config = dict(
    d_model=384,
    n_kv_head=3,
    norm_place='pre',
    bias='all',
    parallel_block=True,
    init='normal',
    init_std_o=0.0064,
    init_std_down=0.0032,
    optimizer='muon_variant',
    decay_fraction=0.694,
    decay_shape='square',
    final_lr_fraction=0.1,
    doc_mask=False,
)
Each number is 128 + 24 x the weight over its row's rms, rounded and kept within 0 to 255. Layers, rows and columns count from 0. Numbers have three digits each. The size before them is the row's rms in percent of the matrix's.

# layer 6 MLP down (transposed), 1536x384, rms 0.246, rows 1244-1316, columns 192-287
108:106126150137141094154124160170111109149109094137141105133137092124132115156105085080179168162135100134161172067149132084133148099173144122107124127130114118121096133103132152132104120112139105120129105147105122140148097136140172125124093139097115150167114098144184110158109117136137113144
107:089080168076104097114166092124100138119121108117095138101113168133105141088168126117142196112117121138103099136128136127128148176149117135164155141136114098141130163112116149108099114148106141119130128078089127150085101094114169106090136143124115145098108108110100158140142118133151145122
094:104164138133116117088121163116114143123144145133166136160135129120117093127105094130100149135147137109071147096142116139190114097148107133132128142160083131119156096131158119174154122165100160115143153136155115081162155122131143123093130135114124135147155145189149124132158116103161124137
101:128075115154105134107147135179111100134142137146162135111112111117156089105133119119151133092089095148130114081136095091109113154127101118127153144123072082121111112124104103163119125161119108132101122145091166140144151101165127122124133084090094105142148123123184165135145137157161076159
104:114120093120115137126127129168133100151101105150141105118149100113121096137126131100120134109120128082120128192129134145135171118100139112077154137167071113101138142159157126138110088147091147105135121163115134104114105134144130138144134134097123097167101130131148141184126118164106151100
106:135117095140126125134153131116094153156072128138103113111140122109119127115090184116153126132116118146129107153149107164147131142149097163108143156087105155133122165123157101112179131138130115142120120120180166112140146151116148112130131118138085113102141115097088154114137105120103128140
101:089179131143128091127084152131152116112120142161097122145092144138114143164123124128157130178107110118083187101150128083143121112119112129087083107131136109135177121145125085153132108075144156105148137158153155195160108150143118136145116184111149113114108092156128137140111110145102167110
102:102156131136147117122138114128148105121125129189171150115115139133097123148110119114122157089119127141143149069102088097126130146167128144104117132169142147107116152115112134110113137132130121076168111124102139116070130137104096116128068075135128114121131109162169126164102075113105146141
102:131117094112118114141155175109112132120132133119148144155187095155115168168119114095123121117094078131120142134102132099135094128130126148089058117140119131123115130130150142135092119129148103155187134144158157132118106140095105113129142182148146120113133124084112122139104136125175150098
105:131098143143139152128141136149131171124119175116071093107098130086108118143122124122115132113110168152075148122138148178139093108122077150105151093157121081128142154111133150115110112155168153122118093131074104091127137158135157129107175132115107169162134133127142120153123140105115107110
102:140115128153125125154166155160127153109117164133140134106135133125096092132141119145182103096135133098151140118130156150160133140112121091135112134114119136109148148068107125112104114110147168153147130098166123169157116174147154141146100120109158153137120100113130150140123122095120190111
106:118074121155053130117109136108117134162109109118140121129144100136131144138124096116134144079120144126120151174145128082165157089086117137135148146126117113162141126063112167124124105121127189086126107138160162104121155103077086096131111107097119110129120160144119135098150155089168134145
096:139142084165115141175113127109151122160156106149125171115131176168118149135143141165138153135080118091123100129133139169136087114141109136111164114090093136152113079108117081160115100126162107144147103108129154180135106151121128066163176101103088158147163114119124143147100130122114116149
096:159118101102155121147138132173114121130142130140100096152149151122153087115136126147104144075133115172158155143127135137093176101128131140137124122084140117125144123098099130134125182126135124135117168094131102106139129147092153140145140122127108120166159131127083090110147119156140119147
102:147146170149100127100103151120164150161128108102135143116068103093112142136097108105094182116127133127125139108143106117104115135111125146104137137156124100135121120116151136150128141153132103141167141163150078125159128176140111124165113132133110115127121108083126119145168139129132095125
093:097070137118136117129095156141095113104112178126135137115116139130167158089115110097124140100083111119134154092164110115161086095154165151125141164158106120148109154141185110144090138080142172106093166130122133124122108163153147148137083128160148105144149133121180151123128154156134102161
092:146127148156196137144132154160155142141137089131125139172179066103148093101169134138101132093145131107147141102124139168112143143102172126115156145121159159148137104089139118151147084120151143188140138098125103096114105110152114135145138137111146112121113078095134132144127105131153093100
099:089108138145189111133131101157137134106129114097103164116156108139147107145113128126141118116173148130124155156142120081119140139136118118125147094139157130113110133100138176149112153153120178109163137126133152140168164128103111117136086118117119142148146153167117151104107121185092142162
107:106128109171113121132104127133142137102114122107136108123173144136133151205121146170105129176110108135152168105105109150126123153082172075117147115133107137136134134128129133152090126136149149146146107117123117155180111176137112134128143116166115112152094136167115111131122119116142145151
100:153119076133106092165113100120130116137145115129113136106132106107148146127095146135165137145114090114164135119101172197148158185091130143150131152083118132149145115174129119125151107125124118136068065138133159131158103085119141162141127123164115131122144134125118108123116136130087109151
102:066131105161164147094097117124116146115113120140128143119126138135071144124150105118145119156123139140126132115132120118156135147133090116121108127113097071119088133115144123098139121128085106103152163163146123130128131179131116114162120099145133134163132110138115154127114120137149153112
105:130105109089137170166115161110169155127105089121147129117152110186135141146173150145147124131125109090142159126153092162143104088093182136134153102161118120141155133099155131125095163114104137079135087131120139120116126152139104105158077118149118106141145136099121115143148169118153171119
097:125152143147110108074119159147147145119096101087153136155116149118128150133123162121161110138117117153103110127162081093083116163117110112127138128122158114129122165149116138073141133127134133144176136105117131115166143108100087136145135097129123137115145158141134111132110116093126132120
101:138143123116163127091142094157148142144110129131139093148151073190077151122145135142155142091143130155141158125119127134128165176132120100170092146094143117103167146125148119117124120159102173158148109108110131131094128116123164139162103147105165133127179113145159144141088110122187125107
102:111141083144064084148135134148120124123135116154110109125097149074117131137158124117126131174163091151151090132141080127178138135143094107089138132126091094157122129074071101139141121163112115111137135143128125166085073167095128131128141106123147141120154115092105145110093132108097140143
098:098124107116105140171124112136091106077136126152111142063116130128109119094121117141156142135159163103091133123159107106119099127083118136077127144106121149101179153093117152145122187126124130148122127133126100120161139165112107077135137129110144132120136109161117085129149096121147170147
103:166146126113103131133125134134149126160057134123110148100152151143151120135107151172145094123153134124161129115155155086127106134135142141100132087137073156130141138091112085093113126136106117123133119147140114165133165157145126127149152127141125131131117137134118148128103161120079135180
099:124138116122161117164090146104123132160149106154138120180148140089145120106142138146143104119120145186121152156106121154115101108099141136144130139112131137150141144132123153116134117145092149120135114120171101138135143140119166092134108157149113108134126082088156154152137106130172131137
093:141124109173107147114146130075153127170113104134104153121075156149133146140128131137141172083152105137167091128128151163148116128165117168122143118168147153113145149110130104104131108149139120143162151134122114079136103105096149099128116103133110136126122162108146121154160095176147082135
098:134182119133113133138160113132150078140151090140170117185145094116073114130119114141146123138154152138115148141176141175112130111128130164104124145110114133144139106090098148141087142134143152141129129158137103160139084112147098113120124170080078089124116122168096114109122096148102113093
106:116111135137115161127126151136095124109159109157124131149179123143147142154101110107127121094100090122123155111114127154154078173118159114123138115119118139140151150141115110120101118137111160120118102095141112102149120124136112127135104162114112099175094182145139094139148138131115098085
095:153107125102130086108113131151128076130102127144155123135169114159126165139085111137103099128127093172086125130096113123120165119107115145184153088135111137176127141106158121128149114084134127155106094122118134136138162125088127130126105171144144086146185093087103143132147113137108118103
093:143116143112085090145158101135115143136170137142123115121098186140145143111099139147145132130108159102133146133134126155146123121113152125163132113087126111115148155140144125158113164134142145108083152114134150133158148156147137147144174140131162143130111130134110119131149070143138102115
100:107129068053120079117127122105113121099176117124118118135138149130149125150122104151122132104121105142143108116149114130113128117138114172101142139163145136171086129131119134143179134136112137110094105121144137126165117100169107106131083123158164189135132105128128098177150135151135106118
101:128126162168143134194109097087141112128148106112157124159074160118169151115147098193154107140126110137145103136137120091144119098086151139140091149165170137102142141129131122140121117117138138102130129115134127116155133084135107163148143162096152134115147104132123073107139131120177088115
097:135181155116118110116137111139126105143144122116128127154153175103152125150134097102163156137123130138088178158127137096147130188139096104150137125104143133091111096133147041151113142138162108089129107072116099150153132125121134124083140139127164191110165120122150150143107161076115134111
110:097126117184105106162126131078133121142121139116131081172150181146075081124075107110134123132164116138131119146111096149123121118127115109136125153119115104147114147103116102141134143143159123139138136110150157143146136171085134155079164147081115117124138120164142126165136101163137143156
105:137126100108140135134144106128164109147121149114168146130122123135125116116099148152135138142137159137108122157130154123142147130131105134093153124152151123110139134120066127114119140137136131124111121125133133143114153107128125105118128108130158147122149117110164156146131125129090121153
100:121121090145098099128128139152125093123099091153124172143140115139159124149093117157162103140132133135123082114139147135141145131128129132135155147144158141101097117140140148137107175105153145130136143132114139132131113103098132096136099112125163125145151065162163068112123123131131131137
099:137121127121164160126109148146141146151105136098111123115149182172115145118150116110132154110128143121124120144127148179154124155135134085110120130073111126146149139124120127109138152116092119134131140111112162116135103151175122161156148135135085149131122132126092108152145096130122131114
093:111135126114143139162112136132144128195163175107102096137101110141125139113142166129145121108139179139115100114137156156114148128122109121072149104166120122123192148165119122156118093138135163153135107136137157143113126120140131139094140142150129129086070160071138109123135124129075108126
103:133094135105140126113105109129174151113118167129122138115166130110072121147096149129142183157161131133133141152120121105131143110153137082132095079107135106116124109153171146115129125121121143108138128080105106123115099131131073155116155114095148070098116157126098144124131100134088101130
098:139132102145113133148137102115107127147134160115136152124129130123134093168152108154115101136111121182135144189128116094113165143147095139149109124152096158099117123143119102093145136095104156144165122091142112124119119125125105165115107129126064171125107083121114129166099103081128106114
101:180119086122116148128131141127103149122179112115114165116119114141093136147167152153150172123140100122082116139127143085147159133127112140100111114136188126140137132167133144097163148151152114122181101063144117112137168156136167106111147087109169140145121179115137143107121129121119129144
100:135096130104131108074166132137146131185137159138078126122120135125148116172125117149135130134171126128144149093147166127158073158158162149132143128114175120143111109101138116164163135127094145117187136146098094131138178165121147152139163165161162146085134088111090140114137147106120163120
102:130097139096080157086145121145137154107121128129111137102144151133163109142149134115120127134107140135135152129139110136144159068147156168178148102106114094117111087156107116099196125134125094155135130131128121085082093120095148141121120145091136124109135143135107123140071156149113108139
097:110109072089107109129173160170129131100158121144127130126185101142119138136144136180067108149153114153080179186098112153127120139146140121130146124145126062121101149130116134091088080129131165099134094110094135124129131087131090132097109118133122110160118127118149105148142144140144140121
102:112154105129127105136118115151162110141123137173171127148107118117115093133102099138159153106123128147099101130102122106153083094129140137108169131116144130145110157130152101114129137120129157149126111119147145128137103107119092162112130131117159128102113092117123081110144079118125147113
098:155132152144117179117140081145119147139106104064158131100144136112138158145158103128129106163110125120103145168117145140127136152148164115141117128110156064132105117111169143080138081089132125124133123143139121143101132108134113119170128147151140116131173127148104160087114157127139102128
104:160146131113150125099150163151129100121139170158103127128142127109149183162137095144113145096155089099127151118166140121141105098139089134148119136121137086145107139147118106097120146121156147124163173117125108114122162121136105097115115127187139135126126140120130126111154118109129151128
093:129142114146124098139132163149141106154149128113156119152130122144120149140102117155113128157124077144128110130130130127146123119116107132145119153126134117149104114115142139162138127085114130067113113138160154140123180103135151102119126137131113109160120147142171150139106103141120116116
111:123119082138095115120110115109121166119141111131117106092160149116131150130115139087156144144118127139133097190098163151112103149161156146151145109121130146170140161138139061123123127147108139108116132140165099169130122125147110115127135124155123106092152129144133096109114170115122120154
101:169098122130114138075127113144123176123134126154135118153101133102137141113165168118163079192139117127116101112147187132150137103147142184113111148126088116122097171136122131114138101139132148119112125151160094116103130173151115110164120087128141088125147149115138129120090135147136099140
097:154167142096139117139127113142110129109136164104127131121129073109128120108100114142070121121079136100148106167153138086129137100118133141171166159148137125095126140156123109167143118155130132121172143126140110118085095085131072147129099091100153119135109125111138134115101098156123143128
099:140112137099155114099171128137147062088123184110120103151151137110126166112157140130158090148118145121135155129083132152123187120093108131137134167156138132132129136130116100076091132094118144138124084118139094152087127118156125129140129138140168128178171176142174121086120116109145097127
098:126114153099083084093091111077126088113117131124119118102157113145124105111149153133131094109132157151092114105101069158146102128057159149108106141115109164131140173087070112155162142117129172119117108091131122128187179152170140139155107104124123133149130098150101124134127076124113115089
102:143151135128143126066130134098090119111123116087164134122079133115133130147102133159133143144114110125123131162111149078133136056176124104104134129158111137137171115126122104107120129155131112112111141137150095125120150129111135114145090138093127152161104109161129123116139138151121127142
098:118127134118119155142138120144115114164145141154129115106119100107149179195099124136103135124135132126137108182144114130147174104147151144151123121148105127151140135163146139106136125100134144120162105147112114109136096165129130124124120125144170111130091128148092079160128182147111136132
107:077119120136145122104141180154143170071113121163179132096105074146168125161128137113139142125120108151110126135135131123124107156110123090112082081150123116097154100152120141187076143135096106128181144128134112131113148133166086089122139116130131141115157103127082090125157134091147097066
093:115135177128111111134166153115128086072132092162091090080141148138119100140117151098145161149107107174096101119140146173157169159105139119144136138129143137121120115112133091157148139155152135121147117107121108073170113104130157136112121129119190107128155174132123130134088122089151112124
089:156113106123086135134106136097181109157140148102141153123109141148116097143142154156140112141102135162174187185136126089177152122140134127131163131121157109127098185119138122098106171098151138122109127118130117140155108158138119131125129094175155118142136152172116140165124092107119102087
100:128153135087080122146112135120157124129100139131154173128086126105126144144124127143134133136130127132145152113146143156177113124120132143135162133161128145133061115152101119147113137115163098098152148125124132101145147158070092126149130100120128109116089158123123070113102103162128144106
106:142100137117143104116130132101127170149115103109109162116154086131136135150116141110166087151131125096143146120115144123122138104122111134206135157095115174162157146143114085122120113141129127146137118109126093125131114139117136126125119089122190072097156138135136131115154091094116122109
094:132084127101120125128140119145154152165118124118126082147099119133110151103186113102077128127136095129142141141130146113140151118121113148106166163126115130131108127169095115124135162133106180158137138128161107128136103109155140146138144102143165142096128162129135119135109143078134131152
108:163143124124147170119158127098139105139163178144118082143143143150103129119143132139118169150106093182132153136092105116152149148160148081106124156134082130127142144137169161141133144098143148126114119119126146150066100152099176167079136132120139105150171122116136127120124104123114118148
087:168122071137124160163107091096076125147168123143143105101134120122086119125085117104147124110124141131145122100129131122154123122171151142141127142120133129144165112086152145136155120161130127121137099140104150112098118129110124162113109137136141141145166113118146104106079116128106121120
100:130103136164127135144125106129138145119123117103121155129166066151135140129111160164148119149103128145138161158152043112164150144134136122102130129122079125123102148145156150113094098124111122109098150115174131133074124108103126098167145145134143124174123102147130124084084121116116116147
105:118170145103088143137144142090133148108130144100122093111130125155131113134183078173145086121121152182121164101152166065120109184094143100154107154129111146118102178133110139135110109158114140161139111155152130147159129094138121112123109108117127131126121140173151143147117146151126135128
097:100116138170118155081123098094063136142118123116128120135096131105115146148135190151114092112119141167169164140136110123118149112128173091125199148125117164124106140148138114177158110147185101125099105132162128116141141133088110123131074117086123096128086134116137166104092119167111140138
103:094148146112136138170140116145104075122144149123120133153090164116092130149133163093084120127096102145095065097113153136154122143122135135131146155117141194149121128105148082120126112138184128146093123162125113122108078118128143158141123113131149139081111102117094161154147156147096092134
098:081127168095120111120142099154093143123146156172139126096135125138112098178132132169114147110113121128138131093092121109084108130143126108125129128140111135097117159153107147144133086104121099118171109160131122102115143123125133175114163131107110106114110152133155105135108148128163134104
105:121152118092117140151122124116137102120097161130086178134132095101113124127137086121146137149153153188129120108103127102113125188101174159131102115122145099137074143161103112140073158131144110113104082095136151130071107145139145106163132126133141088129144097129085136135106143106133103119
102:105179177124135133097148128128155145104118121138123084148097120139121146142138140120127157137138134159116125175117128114112099127126169120118156137141128084137166148111124088143194121141112112079151112132125136089150151113100134112114092156119164122132144146080090140148119186122151112096
# layer 6 MLP up, 1536x384, rms 0.456, rows 1245-1316, columns 192-287
105:195114099144138119075128123103097144163106168157099153108123177094081122107127131114142129136146151092107105146124106125121088176137108105139121122097120122131132146144093154128109118180119154116158137128159133115137141096149122141152143117099134133179141123151103152162165151129078147097
099:168162120119171126131085126122103109097103105134120108128128119116158127078111155084155127140139130095126112136109085119117138162124152141121103157113160053124132130141152110128140106138113097144126109141098182141107146114147151111129125099138098105133120166156113108149176156114109161154
100:108149139117096137121145162113158168127120112155091115137129121141136158157108133153147146169185080072133138100115154173111089090117121120103089096188155130129126134108107136081138136146124124100139148117137068192157109144139148122118155118115119183099121116128109128124116108120190136154
099:096125160112160112145130144105136125138122141116081090182089116144117152115118133153141080160132131098108168147115136131107094160122126104114135152157150168168118124137141137071122129153132148154104115122125111154132162095148109145089193133172114161133135178131143149106121130141204120140
109:149162127179148071150160122153109126123122123085099120115104106133141142100152140126144152093128154125111137153149128162127106133123129112118110098101138098152139142171148125139139159122097145160114129160200106149158165130189136114120104101116094117180124114103086093151137136151117125152
098:140127128180109152123140113143130138142079120097112146118145077139118150060127102113111111126156126122102115148128161105108143148113152124119118127159129135129114117121147132154131141175138114128139127127115124140154143103141135098141149087188167135126124150144121133152160137125110118133
100:122100146105136165099125135174092121151094114140133096120150138137088175180157154130103136169121163114162151118127127133100122130146126129142148153138119175141125168139118127137094131128156094107142150110126125130108131108188084143136165132154131107112167123113094137113136114127097124118
098:104175152112099137152127050141092121129088135136116136144062124153134124089131159126173105100163172126140097146139135103095159145116122166116146149114141142129114125106106159155123137111143121076131151125130102144105142127076127136150111125133163133123121137133097130150120178129092133129
104:105166175129130125111121141139107121158124144149161135154115112095104124170123188121146095111156108122077114151077137145110110150121117114097130105115163118151128104099118151124150141102148116129124104132137149129112113093168137110109149146157122155148156175146140109112135127152171173156
105:161134138148115080156091082175118133089126119121115139165109149096149140093092104125103132107124130140127098110092121135144113148146146115103111153110167140126124153156127164134128116110174122140135096114132086085127166184151160146142126144152062164102119072115105148142144140158102130151
103:129103127127108135118132166119122104147117094111121089115106163114139100127110114117067118132147087105138125137116142120067100146174165152122126137074190122155132150149131095107150157088082121125156120108131120116126158136112128091131128121152116121169115144133101108151124134101121137080
102:162078135135160150136147119117142131077174137131110094138133117123170200139146169139112133118151132116113108131164180128108125153096168145111096134179101150105108106160131128113122145103102118137144154118115090117092117138148168088165137098122139122108073116137134105113120132125150110134
097:082162100131129147064121096098135084134111098122109134159139165111128110139135131085080118134119105097106138138119110131143106113101129150098163093174094130112085134132136113126089133144173115106138095142091111109164108109147112157127112125108114173114127134143128132159155126106174149142
101:107123113105110104134149202161128130143111116195144105160151149133168115111162144142092142092141121154136105113087111103118142134132100136108119134116108148127122115134174142137110112085129135132127138084118083140091166146106110131109119099152114123151152146119103145151118126133140174149
101:167115106115116114093163141128152109101124095111139114092121138116120150128154128101128099148108164046140136170133137127156175148117164110145115110141107160136171126168158163121149132126117125132119124137138163097103159177129177117158116148101125183141112144151142137177132126183094142097
097:133126145121095099129157168130116150099131159147127156129101136103104126125095133172130131107137149116201135144205126131150138088154171142156124134158139112137110078126114132132122132124134103100143165081188143141128109126133083100140114138146141139150152125113145155117125199172105122084
099:154092149178115098138140125091126136114120121136098134138121130146108107136112114116150154113106140097117153072114136136133131137107137159135150116131098177083139093094104101105094161128133129146140108119150159113123086152162127124098164074118099121133120111160113110117119115141153137103
101:113123085113080145119150123099124106115114126152138102125124137137156127116128098105124114093149101074125124149135134096076140122111157141139119132086136072142149130086107111127138134164144160128105146119152127112137084106146116122116128176121103114130103152156142083159163135120117129130
103:098131156147104029141112117126148145146140129130097106106094127112141130111125115108108103132172128139120132116125145179109124121135109129126101080171129148153098141101095092131149131095123156110149099103128124110070126131127107107113073129121147104120147169130103121106171109177090158140
108:119121134121125124067158116164152128140120103107156157129082102161079094126092112123078154167130113129109140125123086144109088129119118137136135118158100121149122120171153126092150191126077111129126127153141123200125155113130135157134147095150115135154158094161104163140099157115119129119
100:106095107111148112200131150121104120139114128174146132141119121144150159109094099114111167153156137155154134134099142176136132128136142115081129167120125138148103113163095148134130137115110115140071114117103145114125144099128143167136152112098121106189135179148119127154115111135163138108
100:146111146113119111143147093145117123169152102121095140172094163130137119145109156122091164147161149095134123133118111108113183117115135146153106126161138130109153088087112099116123118139147113154080138126175139102094104125143119150116097145102152112129064138147141123071132125100110123128
097:146133086148152156074104156138096162090109215141138178097114149122163137129128161132175143131129093117133124132124120060161124161143103101129148157126163138120122117090098128148115146174148146133133126154113082094136105102151142129093138127173129123073111106157114124133117138116117160105
098:143124120090118117110189088148119081128159143104143118151131114124115096149137116113123138117142108142105142114159079122117106146122153168129104087136134107146138134130112125131121120141142148168174123129174116168075087083151067146148126113126130096114161167153128120106139190109131108059
096:112142096136147094102148100105119182125064144073166135122137124147149132140138094133139129141129121131107129106161122140121146141158133075112133140149102109158127111185139179158120149142128116080103176094142130112061129055134119132109142184157075086152133126143128145131112149116112129126
101:170105099129184141137108137155114129128179096104151148134178115139162148114136128159109153118122153135128127108167129138133124106153110130124106140130135143131152141123131152113144142137124189097132138135134152136140104110102162142186120133132144159113132130135138135134165135153120081140
097:125114145130113106140152144120114131157079133146125100148105127122092105161136122128124110100113106112092161117164188110122178094108091107117163116137085125135144123136115117085114156118117115121141128145087103119105105103135145132143103122160157134146115169153127177126122140159096141122
094:163138092156155120102104158128121162107093133088180149127128148156139142110109117124079083124134140111130113073132114115127101146114135118082134152071109108126120138077162152152130135126130117085106142170095121110129122139154091144125150130102144169152148117184136138147076129123140105149
097:109161147114123114105089140090139134129102172136126131133118121159112116153091171072088107134135144147125111151153163112147113101099152090072090139099134174109124105147129130123155114122098139122124114156144120122165135096123138125139133089169108130125113109123144123160090183137111154199
097:114149138154133150144117141120120144121081145119143140145157141108137154156135119127170159137131125159125084149164152100148105116108157097144118108188138147109119128109142115110101127133100121149100149098156105109131138112100141159092125088153114125131111112161118147101093110141109139120
102:098172150166099154125181153109132153133129100096089090138131130105170180126153140104145102129123153086165184119175139099134083100142106107140108107142116169118109160130123098086185112142107111123126147176108126143124155118145100145113126089070140145097134156123119144142146120116115137143
098:135115112100115134134128160113132125096095095062084097109107093115131106082164118112115111123142121097092111155121109156111103115156156146146124118128125150155088116133088100100154112114123149174131119129110138130112157129081118107115137117135100154126128096151145172173115163149161143162
101:137142137099110139174151124135169170134125159177090094121160117151146162132146120101129149156164136171097107158134076168139076121131169125117118139125144158073187109112094136168125151138113128100164131151117138083098108128161089138140129094133102140112125126124136106127109147109102185103
105:098171152117104096128125131110119149189068108155150119132118124129115116097104181104148118158100136111136116088127140129122129099095142153111122097110172123152121120115149111109122120126121111151123173143078170121098182153132142090134108134125094149126061136144134141126111177149094100145
093:091116087132137111124145110133152112072111109098119164108152154099099133129075126114109143171184180117131102123070133092123120122135108138136110133109174160180184168167119177172102164149155115171121135112134147135100139115106141119087143123110142123149155103148122119102131128120142154123
106:110139112161090160071115070106131124097148095122145122135135171135149150137149128121164160148106106101126105122152114144090102104103093130112144126151174102158113113115137168142143163154146184125141121125154117105128103157142132130113090169138119125135114119113073123128130149111146091147
102:123123136159131122120118188146185164121136135168153102113073154170139124153102130120147086141163105113104110146090126146161127101165129166107133108129172077121149122116112128145107122165149149175102132147131132113183145097142123169134155104129180127153135036214114131128139150091078162117
100:124148121154109174144117142165129151156146134142139109146150135153115083124111136124119153135131114119137115141161166144171132140181155116131154137104221140132128097184117165125118119155118149167152134158118095137114156125134119100145131111160156085136151083138152088147132154103073143136
101:126076142123131150112123113098086091153155175097170113130092126098128113110106127107115088123124159110151136135154115066088146132137150160155107154164135122104131131137101166118088138110146142125065133175152097093112138161097125104161148120129143090155125136117114144104137145113143128080
096:149155119122106097129132092097121126118136121120136137172189145134140095134074148125121128119126090078147157105124119140136090170113105167156125140080101146141098108123165145094171161096086120127137129142100118146112138092108153127169136150106089118122163102145120140127106150110175142131
100:161116111138143136131156105143145159123105123135104134126170138167124139159150133174127144118104097102105119147136114072150131133102132158146170124179149147120098085170161102131139107153101131110153115126145163090108121161157126124146139155135173112092109136162114165117142158139132141144
094:150170167128127114096098114095143146131103134154111090124136111164146129086116137116155171129156130101138121124138133128131156086093134148130129109154130149114112125119129132135086149107108126122105141124112101104127138151130154123142125130139107152126130157202175071100148146153156136142
098:139118099182102156141142139100074113091128159119155146144109171106111117108139146184113135130124138103155120108157167133115098109140115055103123092114168127096112128139167160114104127155181101108102133098129114131177109129141179122104136113135106144121121160141101146112121100081148141116
097:149177088112100120126121145137111136123118154095145095172113076120125184133163124093137135103129089117110133099096158120100119107113099107107142118118108129145119134090114168131123137109119107068129169177124164154145105097153118097123139101176089117115101141136100132135110086127139092137
098:137157112110130119094136169135153122157117160135119152136117161172132135154152119143116134111155092136122138120100133151142170074141092144141126108130140164147111090144116123144099114180162118123103141154151139126107134075162132163135081116132145117145112184133099125151168130137091112109
101:159183117101074148120137129109129153128159075128142146120106139101135130133174141096119110147133119077095141081174166132111111106140124145118115118111127078153075125137168105119136134083113139143140138122103107114129102076166152137105126154113130139105136168135122104191136081097142150141
102:110183171163154159128123137122170130102089127094146118148146098139151120097154173101130152126198104096138153133150091109080134112112097140136131138125154121145093134086107121126146150118082104137168125112128112141112133131131130126121081172138076126144096113116141139105122163150157142126
098:133137101159152098097117113147139142102120130156096157119119102123125126152116122106149118126136139116146129100113138098096137162092123110110143139173119154140170148137142158110148097119131161133094118157147160153141148132147149191130098170140142144078133095096154149143069157144078135140
105:136133120155128100154162128148136158131164135146096157140102178169149138122114139116087147155133120159142130115101126119129122178100085094154142124091130063085085073175112119151150133154116087178119142124138136134115151107143112151142147131114148162131125157126151168118147128086160107135
090:104089143140128070135155111056124146132136127109155118119051105073134092169182129139115151139158163137194158131134159124122142113155117108142134104139138115116140109119120152117136114139148130119113151118107140136146169128128112129112163084136170168147088140111138092137125137138131106129
107:149087114156089155117102122130094169144103098122123136102157185172109150122137073115110139112138164117123127124136144138093108187124130156147097120156141133181129171119100129136121122119100163139124111135146122158154105123098155123138117172157130127176161113140103094159164117162123163099
102:140092126122152128134180136102109109173124119152154143160067158106104108161105120099108132106112132117167159119093104094132187111158132146140120152094155118168140128114132152141144095152108206126158140125144107128109130131088124104097115141093125167107151101145139132111135158126110127136
096:135167130121130107153104110067127179168116112147150149161148090124077141161102135128163128111140106113163142102155169102155148130116114128155121105157134123164119101124098120105092153142156064134104117116087145119077116137106152060138142151145102087138135132146134116087137122144117112073
104:163123127117161145122161100159095119124124120115105160123113141085122159086159090137118120134140141121115150158086145148119124136138125082108080072093119102137097152121117129156185156085131121125128117105147153117170120148084162166148119109109146144114125093141103123150138133104120125154
097:060168118157134163126131179141126149139114120132082092152131143133112146090125112135159154155148076119135172160154151124078132108158068115126141155129124116130155109164164143109114147128115174139118149127153109121138112127139139160059176120117188114087112128120128167122108159154137118120
101:165115140157087115126137111112105151128113137163126116145137132127161173107085152123096130103099134174103156119111138152111132127119154108091099070130120108123116121183132157117150131121154114117075111148133111106123122146108148161077142082157151105126105115107127130162118132129114114095
095:123131130160104090177100154115142105155144092146085150124101124119114117157088106131151105110114139126179107156144128140140151163133111117119139139129135118106161110154161123127089196109166137173193117121139137145158129156109182114161156147095102130103131116149143102143121131125161146111
099:188158100120140144158102114118124135143166120113131126113113105153134103106129159107082159138127163135132107129123165152127121105113122102117140124123123102158153106127103122094109120151138085128139124170096114126075189124141122147072125129149161121110168095129118085163103131073110165112
095:151134105113105152070124147139114121099083097157184155086178083104138129093156147137091131134145168125169181110136137129125141174115142127129141144141136124128102110143141159151112127130123145126102139109168090137111167130124145084105124076130117117135154135110107128149176160139136128138
088:115126140120105154110129120147085089109145116160128124131141129129124140143118114143125108087186155114126080103116159163096092118143178105089092156153125088154123128102071141151154091152094129098139158134090141114172121099135124071104114143143077115133139130130121140112133148145125117129
102:141182175137152116112119126137128179132133118117137109090114144092143112091129127135138125134116146135144139148147156128127102137184149148137130119124147135104099117147125137124143123174150102107144159131152100131151119129146181123087144101140145131113164096158078150122157122094152112118
105:109146150107126126138102131134142145118133095131106131182171105107155179124125131085137129097114098099106096149124135111134123116118104099157146100103137141093073094179129114107108143149106072148126119129103144160133134112126149121080122146160150110142113103166107161110078175078094106118
099:121112151104146168094118133130109127129115135094166093148150141132112135137093145116099111159100171092091146075141137154102098116124154150125151132132116161141138161136097138118108108169090116123087148101159127139120199145149104107188149126142160108094172120110086131153116106117125054109
103:142155107136143161124157128125154108123157153151137152097132123089140152133113170132127108158156130114115116133082148139160179131140179141113117106136137123141099139132087118158100155130132070146110127139110100101114123112151104137146108117168123088171101141136124078126125111128126105121
090:126154166110162107103109126129133141107101122127140149123155144132133164104144173135140161139113144144124125142105095115094119109078070134132137159149118112100128114111106147114110151123139115135174160106126065131105123115127104143153133134150144160155084088151109156114131134143129147106
101:068109156163155144148108162151116095135150121132123133101153104128083099111109157119138151110116157121146070116085128120143130147134118118109151150129110102128163142156150123138139145122152161129132133115115120107110115102098130149110132182134173153105107150151110143059112110127141114114
104:147118111143169119114119138121087136080101078077109108124104153097149159125176090122139147105088152120139132132153169118126144145160147112173163118123081114164083172117104115139143096153112105124133131140128157115123104123155122153105133135137150118122153151111098128107127130144127123137
097:128162118157079131129121104150114157151163106164140121131117102155131119114134181134127134139130139133101117151127150097169120100128160129115131132092106127092096121141133138143102094111141143119090110111120122144085085144119137157059156149128122107112121168115090118156115118170140117110
100:105139136108086123163118106130151151099124119102132124121132153191171095139163142147113131155173157103120149116116126069118110158130135100147152121172151153125134153091088157129168150152132139097186120096146107174112133132147130174155103118159174150094159101150167152108118123133101123126
097:129143090151128114126126150170141127150124116087104089150152108114102142130120112144109086117105111132104162102184147131148094128139086112117189149117135113153100151104138125092172127116143131180162131107087116131110139139122183119081100082110151164159119107121108152105134133086079108123
109:156130097111141101092148086126124124163091115126123115114105158090095118093151113144108097106164136145193128129129109136109134128104116112088148188113156126093082099096118144141137099145103167148109143175134064117124151114093107122125112097142115105127139127165135141136145162124134158106
097:168149153142137122167145176125112159166136145120074132151093134122170136129142103115121123069167145141179115139158165109186154159157164119148176102098086090122125142117106142133157116147100123122132133112117115124168140145138142115158142098091132138126174135145127146148145110166143120117